config.toml
num_hidden_layers = 12
hidden_size = 96
num_attention_heads = 3
num_key_value_heads = 1
head_dim = 32
intermediate_size = 384
vocab_size = 545
hidden_act = "swiglu"
norm = "rmsnorm"
norm_place = "pre"
norm_eps = 1e-05
positions = "rope"
rope_theta = 10000.0
rope_fraction = 1.0
qk_norm = false
attn_scale = 0.177
bias = "none"
tie_word_embeddings = false
parallel_block = false
init = "uniform"
init_std_qkv = 0.0478
init_std_o = 0.0478
init_std_up = 0.0478
init_std_down = 0.0
optimizer = "soap_variant"
learning_rate = 0.00728
beta1 = 0.95
beta2 = 0.95
weight_decay = 0.086
lr_head = 0.0108
warmup_steps = 200
schedule = "wsd"
decay_fraction = 1.0
decay_shape = "linear"
final_lr_fraction = 0.05
batch_tokens = 32768
max_seq_len = 384
doc_mask = true
train_tokens = 122500000
max_steps = 3739
dataset = "wikipedia_en"
Each number is 128 + 24 x the weight over its row's rms, rounded and kept within 0 to 255. Layers, rows and columns count from 0. Numbers have three digits each. The size before them is the row's rms in percent of the matrix's.

# layer 7 MLP gate, 384x96, rms 0.205, rows 145-289, columns 0-95
099:099101128168117136120085114132143119152127119151140083098134109126108106126110135145063153098109115121143137120176161138100097116125127138134134149123135133110159150150182071142152090079139137117082083116138111141130153102123123098135119155156089138120105120148136134152141176094090135122
103:138129123143097115145058098147116150145179109144093128142102122168164135115111138126101133124138139126137134113113103150143090132133135121189068163098132127127117070142123114140111125125144097114130150109112181077116156116156129127124085117122091144104139113119097123124139125175128141165
092:109150129127094109093178134134140115119146131152106145137140130154134112168088141115147118099135138110067126130106137105144138113126108135185166140139141146095100152102081150104138116115160185114142106156128143135151124090155083135116085132089110134113114171170156108102125107154106117122
099:120163140105123111158145148123138182164143136124160100160081165113123135119138102103094142139122143136140133130109128121124136139140192143097140134161148141114110179095103171120152134121172146163127134134133125115146129107123149141146089170095110195130125133084141104118141173134164120114
101:145174147103130121098112126148148159135139142157133091182135158142114115150146168136112166137135144143146155136113108062090138140137086101148114128102158070137163141123098124122131159153153134138096174181152113153103135086170141150138161128101128149106128109116110126133131149143128130117
100:158148106113086103110140136125121110150087175132161113151138093114174126117143127118100177120146120146079095128154150122149125188107094140105132114085095135163106154152154151147147129128131101100149092155108140150159118132134119122081127106126150141136093115156147081138159114140117109138
100:142122144125151125192115115118088179065165163141079133128093118083134123111113125118123156111111127121094116134109141086138158161112120121087119131093131124083119165112146127108131119128146127141156166129177126121110145133121117131165101149145113122130089141172133155130129121118151119073
097:151114128138114155160145150121130139125175160149141149179088125098165090107156141130130093122136189126128076124105093142121122129074106105137094145107110145115134127112171162156158132155142122121142136129094147132106128154152159143090137153127111116129110137123151156057101131137116123109
103:158109136156140115125121142070089158147134075103114153142111153131109140119172158094126156116135112129136099105176128143088129159120118129091161122135053112151149142158116118107124119133155120117094134146140163139143147147130100136145121141133111150125094133111077141141095159144178106110
093:138134127116107156127132107140169090161133162112120129135154149143168144112095098105128126130122099106122104146148130090110159163173113097124105099099150083137110109182112188146157108164129156129126106081123167161131110125146090168116102131142130128114127126155129153140098079137121105121
108:105082145062103106090127136110129109142122165142168125095098130156103138092161151104126125128114162095127174144142142119108110119162155148097134110135107139121102167114140076123123114145106146117122124147148137149139136151124110116131095157080118140120130158161101115204134131132149127160
103:151151099137142085118168121139116139134085153180126177120140136143120162147130118126137100177140094091119152104133145106118127115141126144126160135150159137139129173195141147130111149125119152105140127129111173153095165131169086120126178178130122104143133118149147156120144122143148112095
100:115189177134116131144117085099106147099077112126151157138126096153105102147130126142123156145137086109105170113158125150120119100130063129143144138100131106161112143143157091135088137131133151133125066110131130117115160135168142175096121110152149129141118161133115112146136163126110113127
106:111136160108130137094111106116161147138180146150115120095148139132135096162146101141076119133123121127080120128122097144143131181081123111121133097112131096101136144117125073140112181184140125124125144123106128089118136148119091109086114179117166137152112117151116104103139112145139134091
089:124108135135135141164106164133155123111146175151090148135150097120119106151174134136107084152163123119107092151134105147140128082134115108111116110144113116094120101159134153097136136128117107117145098124155131094152150155148147137146064160143091121149186116144166143081144103144118110095
094:135103145128103161174147120131116113148101159112100096161150118122140094125119122126194116128088146138139114145137108094182124110115100145147093102101112128113144155149108111128074134130129170117160169133129103161108085158173123127146136156141117133123150122162125139152123080111172152122
096:097096156140087130136117129125140103122126125169158086127140095155082139125127144192098103138133136115120134074152103150148101120127114144126128123132150142155133127096114138118102105138187129136142139120158124104105106127104148107135155113069086114139114173112075093176124117148128118147
105:097117124126081151108134150097102113123161126130113133129131137162151107159120146172121094082129136131144113150130139116113161086114115113104122166129140135114153157099124105134140132141169121101128132140097133149113133148128061216141116173121144123167121071151135137139143145110163118148
116:133165139123129089162161135127146158119151105141125153117138141135125141157120117141118181112133156127154135111147137169133121111102090067124095086077123102155111164119103146105177097154149146153083152136157091132125138106109159178113112094109157144118134139111116096136123102122131100104
099:160102143069120093122137158154132156106121124123128123166124101110162128132118143094115167118167178144074127132115169101154124158152104163132141121118130124130173140108127146093128132175129116066190119127127122152105170120116150119118130142121145083143097158138155115110135113123126121135
114:116132151137121096133158109094125126125118142150104168107094124123135164108099106124077150128119111134140119167160158125151139149144136103124092212116116151106088147133140108157126123157096143109133108118136136142119174119165110097110119128107174089099108158068114152101120116146141137144
107:124150095138138163158141129078148125106155153088152158167166149161090104117115162123128087151095141164134101142154102106128133132111141117154122152134167133170139118089097138144099147152150121136119153101129151156146097121113090114092158088167148125160113103136154146104125124106165142135
099:121102135165107124142085107158156140115180097101116124080134134103118113108120086136117156099153121138117079148162151156147153154107086126119104131098109127134141121127110118123100154138167156126166131122143124150142124125125151076159144166111123157114161117208096152126130104114125121128
093:151137136106170137132115150100154137162140087115109120074136113118130152145121102120115099097132113156157105109174178136115119138168153129143137139091117179120144145138125110109103103173198123111157129120106132100122165099159151136086119150128159145151128104155087132125130097094122134119
102:116152116123096102093131165164147186122139115140135094129137138161148120142138133143070106114078124112100082090101108151111099078096105105119133130160122146154112130149131121123107106147151154103145167123120101108100147144123167116156110086101139118141156143164137126169108157151118103133
095:135112136124140108130153162136101142134146207109148142116151140102161160117100120153089144135151155116116136142172106138144125094125157084128098115115159167129145154102113145111118124082121119135162085130109149111102136131185101146120111110105106094130135094146126185151120159146102116147
094:116145113124174104113144129118152109094120148131110148109127109125108132137113162132091123122124146072148123149145117135141113117142140076108106095095100104120094126167100087115163119126090143130131138192095125140135059102153107121088163144154095110130107170126173136111112130135158123130
092:115126153151122091147103128111120143116086116145092146122080145066091127159143081171137120149108125119108125103138129081108134138130090136116115142088105126149102102146081087137111140147150136115112127129082160108170130152116104132173099125133127125168116141142139142122091136111112088167
107:127177114117123124109142145108166085085157129101167112120114142139128113123170089129105109111144128105115090126075120102106125145152102134156099156147162117097146145094124157163082194141139106152131173145098147155111112119129135110153108115138138129107139125103126118150119141156166140172
093:118124133136097114128168108151132147143118153092115107120068165142147110094131088101127136138113115125140075122124159087092146144181138113096131155152086142125162139155079148114097106145110142153145127104138149136120118123111148134156131171150133127142098118079170090178129123111141133135
112:140141161114118129170148131105102113156089137142182129140150123148097135126126143128125097140134139080161143130139098114116110121107108075134099094140061122107118106188111145162126156102095141134101145143126140149131146131105168113111136170095150090132152118183146131119131131160108140151
086:159105116171102150153125149067117119115111131147099121164166139130167090133155108152102107135135122137142153134138156134144083123167130116165104139122112128109158098139152184096093106105152105150126122102134140153126105089112153125090112164101085086118131134145117136116107174147102125129
096:131130117149142125135110180092117104158136106123110098162127094143119110111121117091100147115140072137121129102107114161175130100167084164134100146116170108140164124103076158142113125149127192150146168142097107111140149146146134129109137084123116116141128112140137120096166094104127137133
095:133120111127120117121124154120115136104198147112150107098152120087140137151102149155167135161113174127113121138139151119128088106116125128105092133107134127120107092069169155110137147149140138123095137160139100167115147134113136146095135131146106086125133140155174102141064108090165115146
111:124166090089120106157131163109130189112121157110165153145130120119160126149129113102138112186097112109122125131141157109123119091144131146108139121099104185135123107119116163111152149133170119122129163125107124144128092110139164072133131180127082148131113127141136127142121139132065139143
092:119148140136113128129144100125148120135117147108126120120125187116109087109124113155105109116100206111130119109137123151132120134128156157150154092095126131069149077137090128152134165109129102117124128106113129092123110122174163112174139154183137128102135118120109133083105177137139143114
095:153131129102104113101115110163144112145110139128129154176163137154131138122128120135114122139137102155141165151109176147125106120121141164131097154171102129102084093114143134114100110109153072114166140107122175101144122152151108132103101177157047112128136146140134101156125119102129141126
111:163125108111125115123138129055133123135106108161106109142088111162109131149145120152093152150068133135118123136134109096123130141122122137129130135148140150109113164144111140141159172143160138084133130142168161142176148169152136101094178088150132086140145135115161136126156149145155146093
092:111149113138139116121150127106108127120134149131121103097119118131116174126119116102121156141168079159131150171171108151112085132126099165136093072142102162108118154167155101126114130120181105149140124125187121165136135098103114142130126128136155164094155102167153132149112161142126106105
094:093116143124124107131143120142125150123113184118109138127083129142118145106137121142162159154111150140109146099142109145116149093136104113154105099129129148128119126151126189097103144142134104151172116113129089150087109152116108174171189155150138102117135155136119124129155179107157150075
098:126137113123106097112144133131117137158142116136134160127089067135111127092140194128109083097167160133129154153144145122147119113170105084122065130113128118115128167132134144101123118107138121126172102123113132121096126148074140085137107132099159095127173146149150137146136104140115160120
108:108113141142131132124134137120145091186108140137095142088126117145061102105168087136163162094130146169155145129145161109150095138128121115107126159126145109089129073110139116146114095098150144118129154132119161124162154120116136088154172137141119173164103147132109128144100124146095128141
106:186137107140112162142135156143094153126120135142148154132184129136088154120121167127136178118116152123131102111163131117145145088120114116152133160127191137143180155114139115144140112165139138121185101112128119111150097141106124105159112146144098159163130167167145128149146148107151112124
103:156095114139083121119136123133129156157108122097146141083142107142103171156116114103136143133126108114130101136148151148110113184082130128099110118135128120188139149137139136140137162114166075123129147113129148129089141142193134122104167119162141135105100125118129116143126149151104066086
100:116122098117156082119127117179140131105177184099157139109152098153151136164140130129113158168113123103115138093136126101050116106139132129168112141133121145129139107177129130149100148165137083139119148118113130132108067153112169105116136126155150127122140138136129125095141125148131099145
107:056082153138099152115086138083184128092121120158138118141134155138142105139113100132174108151117164123133087100187143133087144134167132112148143152123128125147144136116145137142155151127141097109088149142094150123130087118140136144126150137097108129095138118108143150127123132132176113112
087:148090159077146112177114118139115145132136094109135137095126150140097130142139139057121128114165154122177112116142168072145116112123148141156123102128163159153129135142137118094131094111143167132110159131076123130142102142128128141114119133094083114129128098159103107110150081120136103114
104:126129131138098166124135129114153127128117124141161159150176135185075133110123113147118147135182103175182147140120169099118151087134090152138133156124107121155122148082137140118155168113151098160118133136142127140142142125096129131095184119132155136112171108114134124130148156165104141130
100:119147140137096140097163127129094106130139112102149087140142123121160116099179104116134120124141096158087150121126121120161132139187146136151131182104132099168111139172143153091121164120138113146145120134098164140085137104127130117091170123132199122114117103145128104137109141090126130150
103:127140115088123134123154142168099164088094124129128082158138113107152124124115125103129170146117136111159133105090152133147145143122100127062126138107150106094129123124124077133163162155124109085134132148101163127104115099138104087137128153119107149186143162109116136129119117112150144185
103:113167143102121152134144155163110145143123139078130165101176167154148103139133101170124136149119135101115140109135142153117123123150177132098154125091113120140143085167109125127120180140179119123118138129111151114135157110119153110116132128077117159125097083139115119102122150185098160119
096:125141138111145170168141118113172165129142152096107089119135133091116131123114120131134135116126146166144130092108154140160070156131134129177105164121114156108141134060176109143130110122135147139111129083112111115137150133136107079104085168112152135144138154138153112141154116147078122135
093:160143133103082132161095126123147125146145117131111138145149136131115159108154134159127134127093141124095085143145141153115130098156154151077092118156117193184142156106142083132108128139154109136136139102107126128123106098164144096145147148131121145113133167140133126160071152097127182127
111:115104135125163162097166198162152142115159123094135117103113116160072137123162129095101131112142144129118118133165113106101130120138115092124095177113114113125130104124110126121195108101082094132144120107189134131119157124133129141130145129160103120145142115120122155092124126127116171146
112:108089168160138152136159154089122112150130122143116116128128160154091161144143129131142150153031125132130152148140115145097113087147129126154069137104119098122106136110085117108102133182116099123122118143120083132099142132129116096131123151154107107136165113128110124109118091158130131114
090:076162140094118093141155152104102126132146142124124106172143139085188143129139118093114149136120113109157135150149114112156129156117175154160173141147174161131113134130131138106120125105162114103152142127102138127149190149130108158111131134138087120133077107116157137151085118143134150136
094:109145173092123138126152142133131116130140136144168098139134110091099117173081116117094096115126157130120139104128116107141175129132148071096116124158088097131138161155111124097133157169158151089123155176143105157113181152100120155125162140115148135123092126128123121097134125167138132142
114:097142127096104115135111112104150177131159162143106130158075129149110108133152131078132135101138144147112110113173146149102115154079090139144076114126113113153134184144153070093144118148121103077141100105114109121117126144126140127141121103106082102140094134116109128135108125138131128157
103:128140187142138159132165141104126144174157091123166115093118141088176121139131165122099136148094125130106136132164132148131127125112131114107086090110150156115113131152145118136116151145119157063122141151146116166139164130123157091115152096120183148151180137115155140130118149121129144104
100:101183162157115142126136095165145117140128110138160119117150157131126106101105097117152159124094196172139114106101152120134148092098149135126120140142161114110138147078113085121115102125129099099126162143123182100130128091097129140134117151140153144154108131106131160098096114107136111094
091:153133132112129082071140149119141093133139157107147127106124135140134160128109146112102131122154103130114122144165159093097145119083138145119126144069124108113090148158133115112102103134155077167104113113125093162086157140127126158142086120161107122135144110179126140113173119121109107166
105:105178138061137096126128093121137130147158127140105131120094132171137128148141079104077108123112127177123127148138105122098074161101120087145128144119133137135091120153145115150093104164139161135178156145131099150146097108101153145115122166111132109140135143160102129150140138107137136115
102:166136140141125168091098138173163131128127121133136129140121124152133154139140143090104122121146116154118100153131188132126136132103144145091141141119146104107177185143119130104142166137177162124146104137146127144147101125201120129158132107141106134128149147168089107137118142135119190151
111:123087138119115148115157094124091114162143130120136094159166127112139139089121101105088111148106085175141150075123119078143116144142106123138088116077092122121138130159136131139159137127164159086155098157135116151091127111104127108135153113127101127083128112143119103128116129123180107118
107:124135149135085154113158114152135143102122124140089150121137147157146189104096129096087152110132121083130132118108159143087152100142142106155117130099135150135143091136137148139074151131133154107145116076115127172089129092144140117179114108134105110140090128155089096130106104122107141156
103:082139141111134138107082119135162117091113152107147107115155089125122097088144111101139131155139156171106118119112186133115131140139118141167101131117122193139093083117113178172122150130133143133120127124136146134114099119148090104103117156158129131105099171116110135085109152115133159104
104:076181157141169115116096134113138122136102125105108089136129136135102094131136122135112164151169134151098131142125101114146164106141105176085174095082138118133119128133109121100100170110146116104100135098148129142119189131110114084149157090127114143151138109129157117110091135140137139139
099:108118115141156130114134144128149129145141110091130146148110123191133092139076154105133123100130123117117125091133110147125155112132128128104100131111087117136154129135149093099129110165109135105130106167192102140120145138168123085134117178169126148163114149084114159108159128145183152101
089:117120141135145151104145122104137134127102129108120128128110070095137126162138068087136130143115094135120107165112091127184171129124122087124088101086164129156171116144163127155132156131171106127147123151112130107160142147132155131103126132158140130121136078117142094153119127140140086083
098:157084075153125135122193151137143138146118153125136143127148106165105143090123127133157127110104124077148163128092115134162118088117170137137115167153121126140115135126159126103149120101153135129177149129154106132126155123154140125091191141157106120194113123141120137119102150138140132108
086:086146123138094119098116127182107123142133115146080106159148123118102149160111141094131130152169136099144130179133141140135177090138112093122080142112113120161143193115127109131107113082100149123136107152106106111128152121132176147110100116135151168134110167141092120117111104144119137137
106:127170147095117087113115110118089149136109126136155135085142127111132121113140122148143145105158114151114110152122147136156125149160104187112100109107110125125126132173145139133184133121115166113085139158099197110125122107135090162102103109108137109099090101147167143118114125177111143138
096:130125173115153116145137124133108105117154084081101110122086137099098125131105137124138117193100173180126080125114132119152134104155147160162147138121122080100127150133144118093136109159143080143157112152110151123145137129141103123148156124117156107144111166102137118089141106103109169126
101:100137078120111147154121078104156125126116140102135123139171139168105117171095100157133111140145120098103134136112112171124131133118118150115114181147094122119122135148158127126132109055105122082113145147168128132115163113095111116189140098131148121126080120132154127147115159102133143126
098:111156123128156125138139145145165141126114086114156148141134107089100162146087131143134182170095156156125119146121156104095157129132162134137151142170140116152086116126145131125129086106107148102117125106112145110156110124142084155090118151133159118148131126107213139154112146157145109138
104:108105100112102117167151134122093117163174154176157125121121154131176103134112135140136153130161149121097143130113139101113150142101162102098100130088160108162120123142153131108100121122117122101131106093110103100133124131107116185094101146136143159134077159105153109158114122121108159175
098:091112153125085126127150116121130123131110133124148116156150169113072081129107156166183139138138110162106162149100091141148077146151128128153139159130124099141108126129126132175110138106132127094112139180126112133080137096100158097090153130140091132128136103142128108104142120153100149098
096:147082142099151141146158148129128103120141104152115151128148164140108065141091142121105093126092102125144107142118107141101125104130146140155155134112141101108110163125126154153099112099157128153119130142108100198153091149132136124129178097153114175140142157152085106126134145164156121153
105:109074134119083164151134098144097155114118115081113110141106115097075096132107143141088132109109135154128168128105127119118094158120150128159122151111097141156136148126135123144145163126078108121126139126125164111143146165194163133099152074115131135128113146136175136119112129125150126157
100:128121129152150191127118098136151144113115132146108113131146149147089135109099150157109133089146129135106104074130134124105166064142119109107082115113096156107163140104126132155136095147146119138151128132112121131092130106173096130117120104124114082171114095130143119142144087172172106146
098:103133125118067177117126095161103158109128150106109088121133126106089123122124153089109143116080160131096157122108118138082118127140136139096099172144129150147117095105103117115127163098088149155143136145133104121119108092109116106130134102132087133141125152153115091153171114168156160138
107:142119147111111112153124147149140145129132075154139144173127065140117100164104118154083121161181125101151077120167147133131125123144133150089134146112138168130143136113151175116111142113131120160134108122167160120100139117106162115153142119136110163120115154085175140127103101113106126092
095:088129124148090124132140107154137090152109129192118131118173158106157112108130122154093152113105128108141167136075121107150088110117113125133096167129152150127166128152147150156115149148139152117127155151120146188120123089125157115137126124130160133100153099135127159139140136110102124060
101:110148149124129111197134149141122134106102145150135099119138185161104093134110131110139132087131112125160127139153129138163150074114151151134128133174141073115098127151103128150159162128148143071118122114102160154127097160172128124159177115114125116140109142115089140110123149153134122124
092:104149120163077124118163156100134111120103118130158149130170133110108132108133148116143152108137112129135109136149058106142139098160117120109087171153152141119129096136091114125165097108119090141156140173176123148144100079134114132113071098116101133109129128100109103116111108107153120124
105:107099137155166121136106172180119131162180120106158103106154133133101147134129125112153103126146133153141139137147091118143119133144106090092123147144134098162107152124121173166149153085141197134111124180110120147137126152151149145108133151131083118151136131145127143160114114155109175123
093:142146130112129135119152141164105146098156120126127113147114131137112174158107119146117088151129095115113133114092170080108155189114146132157109167073150126114164144119150163094139140106100153115109133148159144129122077112126083141116107098101138105099123178137165108116101134132131108144
088:105135118138126162123123165108131135145128128172124147096122137120109169155099081164157100139144086117119163112109168106145140101147145143145105148099189117118128183143101139130118133167118148121071103120164118143124120131112133088123101118137153128100100155156131108174119138165159102108
087:116122144137117107126140107094105145150130150119137069131139099124154119129104143151136139128138157165067105132128154099128078129096122134113141122103155149134089161152125148159153098142137140165131123112122128143096124127154093086142139100116220117136158099162168152143146127127149106139
110:098126111113132145102126114139076127154142135116138114156077131095132104087133139136094090115084123128140100141085116103141113111112098070166121165136117098133148184144127103114124120107123130147143149092125139136132144122111153101120125143117111085159097092123134148129057154128136127081
099:124098131104161105135108140134111082132123115135119135126130141148142145128125075123132121154128162098107126110149058130111147115149095135117153138104097091157083155170159122097139123141104146151115161153144116132144152142122113128099142121140173128209138147086101112147155091129145148095
089:190073136130142146127084141138093147105144133150104124115156128121123106104124122169098139074103134127149146145163168128123141118131155122115144114062122132114150138129139127142174119122136148123096132143108150147133164172120153152167091146108163077132111123121126139103120166148151154163
099:138122160113105126191160138125145146130134112094160113125114166148123158122118120130133137125083145130149137118155093118159151119123133131111090114145140114110138095107160121127133180161154102120120131141108118132101169079111144115185155101159118108071154177138128082133157129101091142127
107:156129135107135131177146110127126139112147113117164127140084114126155144170126146143073135148135132096183104165128104086151117154119114153137123132124154176083126160143125128107123135106123166136110148116136109122096189131076157161118165141156109131139118152124168123105084144161127120147
102:112143105073102128145108121100125124099154131102131145126116162157114160168121109128125127113101138149108135144091141123115131149092090117122122111128147099106107126125135108168123124156134120072093146111139175190135174116153167114074164137159136095100124096160162107146120138126110146104
098:116138160115158133099143158136119139107081115105124157135152146143118117093131126121164117159169105143108148171107122100118106104174111143126118117112087078092163088148115086072139122081156146174132139123096116149085144147149108122109131168114149117123122118126120114100098120131097108137
099:088128074114135134151096144148134142124088155174160122141153156141085097109125119086122119141103144096104123129117122097104140063121145140126140151146074130081130134140086094125137133104114116144123169142127131144107111165149164114149112164109095131115092159098144114138145137141149159146
109:099128134109121139108123151145159145078129135115139120117166141112130188127167122168111130149155127165110123162137120116117115105138097132101114106199144168112116122122174105130134129131146151108125082146095121161130142145130154103137134159093104107163143145148118157087097119182120086146
095:163156116095170141136117146136161144101111162129156136136095142163112107134151155125112111142095100160123070115138165137125110150094149129087078191148154113128108181093096132139131130120115118153123122144105156123134148129112150111137160099154134156131139192117116092130141145140144133128
103:113107126128128080140160119089152164112102140110150142140116176177162117130170146133110121160097138136143142109115144180098128112163144108144169134135168157076161160103142111140154073152166120127153111141153117119090149128162132109121152135147117096147123126153117123156091112143129114135
105:097151134072105139089147163159133156152127129121154115081114117150059124128128109114143122114144097161162171140094146121133096082132115079187128127110124127126138135138133141149119148155084144128125144111079134095165116090145138129155130144133138139097151098125117167122114147139112140122
113:166122122108165134174135106105106164138136138101167145129098125138108145076108171088063147151100123165149114103137159133149169135123140123104120160168170086110121120133153123118172135146156149147159094125106136132121148132073131130128127140138136142134112129140126150128099180123133145156
098:109174139121126133116146154099154153111143128129134112139143179144098146119141187129094142101135122087127096124116114132137134128162150138142180113146154121116094142148163131129096149095111139155142113123084117172137157077165139136101111145104135110137115100135141148168132109177193116139
093:146110143111130098134108139143136140159091107101124130121142135084115161122137154077109127106170134149145099146074097143203124109141071158175155098098139138154118138174136126105123138126126162148160169117131099122137132123146092111124120164126128150147100129151124147100110118153158131136
097:097137119096120125159126174133103174143110100125123134131072138135113157149167144130125164139101174118090124158145104173146125116119117155140132127126142085141132150122076103133138142165153160099140140165128069130155097111129103161082121122136092136134129154165144124133135100164105140143
095:098140172107085141124134131167125089111129117094099148120137171156133136144132086121131131135115132131128134150107125122117082098092134120134112176119119110110119131138129143111145178111092149179124064158127138126155107127124135156137160059100121098115110131122138112111095104149159177114
092:133138092123108171109137147116101115125111168087085144120156110130116128154120147115160115122101119126151127083164113131111158143106129093095126135111113139146131138120115133133112108122126080143119139130078096104073130118130073127168148158090149078134105128177166120143143148146168127170
096:151150097152140133156107146138124116143104106150111146169119113123065118083064116143114145132121095140146111128152119166092110137128112137127099168140146099122127138092175067119154117119179127106132099119134092109144109090096138157149094136134132113125114104159136145150136116128133077115
090:074163121123124130141120106105147121145110142119096147130135118137122098143101104093129120128156089137103123125110089124118138155119122118149132156125115115165156103162056086132182159129135155152178148115111084125123170154107146108108084135115141113138123114117110111157105163088136172144
098:131115159147095125132122118116165123108108134123173101113104177136102086159123154165149145142074135082122142110152144103105124136139132082122121146105086096161095135165109145151131126144125103136125121114118198136116083137117071097127128097160155135132107106149105107130138107153118129123
119:140137131126099138150149126154135152037108127109155096113134149130133130106151148134128107106141168138082168127145137152146172106134118150145147133060124159125089129109153149142113120131134134142107096121083141144138128173121082174142092125108154108165127150124135151092131119105145122130
097:186115130123090129136099156125173101163100167135148131116132136152147137107131145090090120120128121136141099089141119112113099124109148128165156162112145106083119102109155099123121129094170158114123096101079114091114134170155143115145150123147103102155109093172139113087129131143128118156
100:158120114107112164142148146146134128106120120130091160085120147086120124113131100142147103151111134099150141139147120149106120120156106147110147120098071155147172129111099142146116120149193138170127123130092086163163084114155119165111102156133101144119141144159136118130168151155101099096
100:168136125105160126175147152094130097124112129170153082157159144135121124086126162151148109109109112134136151115133090129152131148139137167068125156126147113137138127164150090112103152113136136130169149151053159150113131127141158110121109145137103137157131138160088133114126098131152136090
100:136157113149125161116126099157119126144121150142106128104144145162129138106130132132101130102147143090078085120092085137137172097188124126112132160111102114107138152116146135125154100124170123157130126136157117095089139153105110099123113183163157142137148127129156104102083136106091129078
100:132119134099116152186118136151134134143109131109125163158138201162117108108134125157117137102078149144124109146142109083140126124086110144138141157128081098106118168134111105113124110088139138119104126080113145120119125115136130101123111083103136111106089080085156094147125135130121084138
115:100151103115105103178143159149131142157098135139115119126146142113100117169099146139119136097130134162129091103092121121143129186095093115110111091094132114114155166151151164121099128113148138133128116148109099130139084164107130139141131158106092093089114182106140174118098112113107136104
108:137127097130121149155082167096127150147156098113159126143135129122136126106112098071128120156159136106125142083169102104140083145132098118125138131142163153107110149109153152134136169149149207166137141168137149136104110156138133153120138139152097165154101126148127113157111107110104106122
103:159096165112168100153105100098126124127130166109115126137100120110082115166100133092121176134157099147118184117135136118115140173129095166112123110143128140140185119100117154135118098134138111135116098080131146131137119148154118140100127170153148127166101123121105136168115140122122138070
101:138160124140149137125133115073121129105134165103159117109126147129141153059142124123108150100138133177134086078142111105112129144138127177142139148141157125120084127118194123121098136125129123131122080101114196137121135130164148122133123117166105146151128109167092120161115148143143119142
118:101137125122108127125107110163094116122101149110145119099129113122130136131098126115154112207133122117093090126132132145105081149107116161116095151110120115160117152140160119143131177123162151135114153136100110149142109140109156119103181125084099083066145135139125132139095146144091165118
105:120176172112135105123142149121103119160151118150148085094076093187096107127149124148111145111115164160129112093103134148119120103137126084116124151137121128088149132110142103092083104194121127123128099131150146120141086148131113145132144093159121112104133157149149135084115126140135151141
109:118160107120134119129157137069150136132116138111128131111153080140097139114112119112084085124104137167168148120104093113114107084110142123098120105136112142097164160147088145112156117133145112173096083115120085144072136119135130082136108146120129130156113124142114173137138099095111149109
103:117119128106142106161133126150093153080146123112115114111128129147118132096105093117148158171124111125129160090145110113108141140139136107143165095087166105141125142162121138159120097057125172093119141144136124148106145136176084130119152116143118070121123134109145106117177128155129113087
110:136123123093108148161119156137161185165145082155095096134135140130123092132138118135135151153132088140159101166106135162200136124120119134096122118122153129121125135183133131103156132165138158122152120149133098119129159114137181136121100174144139129124149119115131138111133193113111138100
097:100097145098108148121124143132129139136121075135150137116141132122128127124152139096073165132090119092118132107112115103103109111079107147129113157117113113168080124150129132195099104109124125124103135116137140143170119115079107145116127073154114155087117124105103085140116136106096173126
095:164137172093124130117159141164133086143113108151098128146090156172157137153154152137100136078146166118144120137187131176122128134123171117103138137053118144117117113160095118137151138145145106126150136130118106173126142144141152155128110135153110131143157122125121157107114167151115121151
107:129150135104125105109125107165135147078155116119147180170095084107092125121112130145139163104154124115136122097158096135123118133120082131118131134118158116113113135103149142145162136161085110141138101128119167191170119165119131091182081146155130140113114152140154109109115137151128144146
099:115176123115129088152145131158152157164128101138130172141118119151077175159123131117156105057143129132153109132148145119163163140074092130110109081102112149139122114180146106129151112105147133125120161157123106126177133079105162120123140156128145117141131119144131119133121141122122143146
104:100117186153118112173128131128117129106138147090075123105085098168140109130113174104115154140117151174125112110164101127123177118094092126144141150079084112126110133142118124117085092122088095156126135109153100130110134136119113157090128131128130135121115109144133091144103127135146169116
104:097114137143140073130133176146154143111121103139136140124085082114095163158148116121136118124122125113106122191148135151158085098143144168124084110150144136121144120111149133148145143125125149143128100120160153152143117155117154168120076148128097145124071141148146095113074101140127116135
090:123154133099100121105120126100140142120126122184131145131132143137101163131144161104133104132169142073120157119157092101173143167130157108116140102082135123159135175109165139103104111098101163111140090112110144152152165138141121100092142170145103119173134135136124144128089120111142167125
098:121099090134146155124129132089100126134137151133116103097100109133124116146128118147124092165129150172151135131134146158108175120134123112107141114076132110092180121091085123122135148173140139102086175085114122156121097150122143127143107152153152081143114143113111126075103099166143120144
103:160109158136107127132083129143095125123121134136113111154097144148142142118092141099109148173096148128099087136093154076098112102074121094148118162145111116186153142115171132173128143163140118140104121140102142146102109095164139148129115119118168118109110124112121146138107101127130152077
097:161105129107150112129134102156179159136137092106159100127096143140113116106149136161107106184144141100129174134157143098148087101116131094144122122120105148140169124126165159129133125098135167133108131104115123145170101134128138134177153132146152170089117154164179103128107129143100147134
097:183090104154135117125147133158102120118136152096154147110110144119143128138104115114107183179105152114124159135155111170119134117135152112105092103124128105149167106122105112144111102085153123100073168097168139096135112107134157148108159116115176117107131146124139148148113127151158101102
095:107172070102127125103164139146083120168158099129142121101154131169163131093164124100169158147142127114126123100093141119143119119130138135115134158137145149152150187105171137134123107097127144146118145111123179133105126138152107157116153143103108150152134180154161133136159135099114145133
097:083103103128149124144112140136145142104152107154107115120139132118103119151132142073132135116105149141128107076115086114123125093134099096147094125144128132147095154079108080111127125097102086106121144118097154125148133091168074190108120112121117103103109091135136129126102118167150153122
105:139130099145091082166136119141081159172136130141147162149118125119114125100128112130173129121134152191125143110138136132127187120085131123086107162080118133142179126123123113105097109146111097138106151092090113121123133106124119142180116118142127130133104093147130123131174159130104146103
103:136161135080097098135139133135088151143136097152146128082140144128146149115164101131118151195161130161118149129131134104085143142079122128146143147161154098144168182123137122148154129157130105134097131149135177088144127127147068119108161115139116082128146110125115147124129123134127101137
103:105083116136117159151164157129143126090159121140157096141129142098146135106127123091121160153141142134149124134063159099119128109130132147134083177143137109147144134060180086109126154133142113100128133139113113166149123165113127171140129116099156174139138089115163111133128122146135116118
086:149133121109143110168134143113137174142108136114126148120120147159099135140108160152081127083098106131127101159135131172145161102125116143131149172146153100184113169156139143126132118132115125117157118108119100144158132183132098135134150186101146119094159151138099129121093168155128171129
103:147092114115158133153157164163134151120129134131090076158127111121128131097122090151085160141128127094108161197109161150116133131101138102064092123098163118116122128094153120087153101123130102133122134156135117129125119114123162129139127126127138134144179124134166123076101146110148143137
101:125109129124134149120088188108091100139127165124087112120138147165098133131160090149149135127128154104108130119149130111116132107083080092111126126129127095111195130137146123096112090155157143168099151149127144093126056129136141139103125124132120119120118128165154173138107126126139094124
103:109144148161115134097117143154105119136116107129141134119129134130173107179098100119098164118123115125104123120141104109153109123127082123124105130124114114132122160134136135132152095165119130107063151113106114114106132077164151118098101193089143139184149120140130140164182096158123151134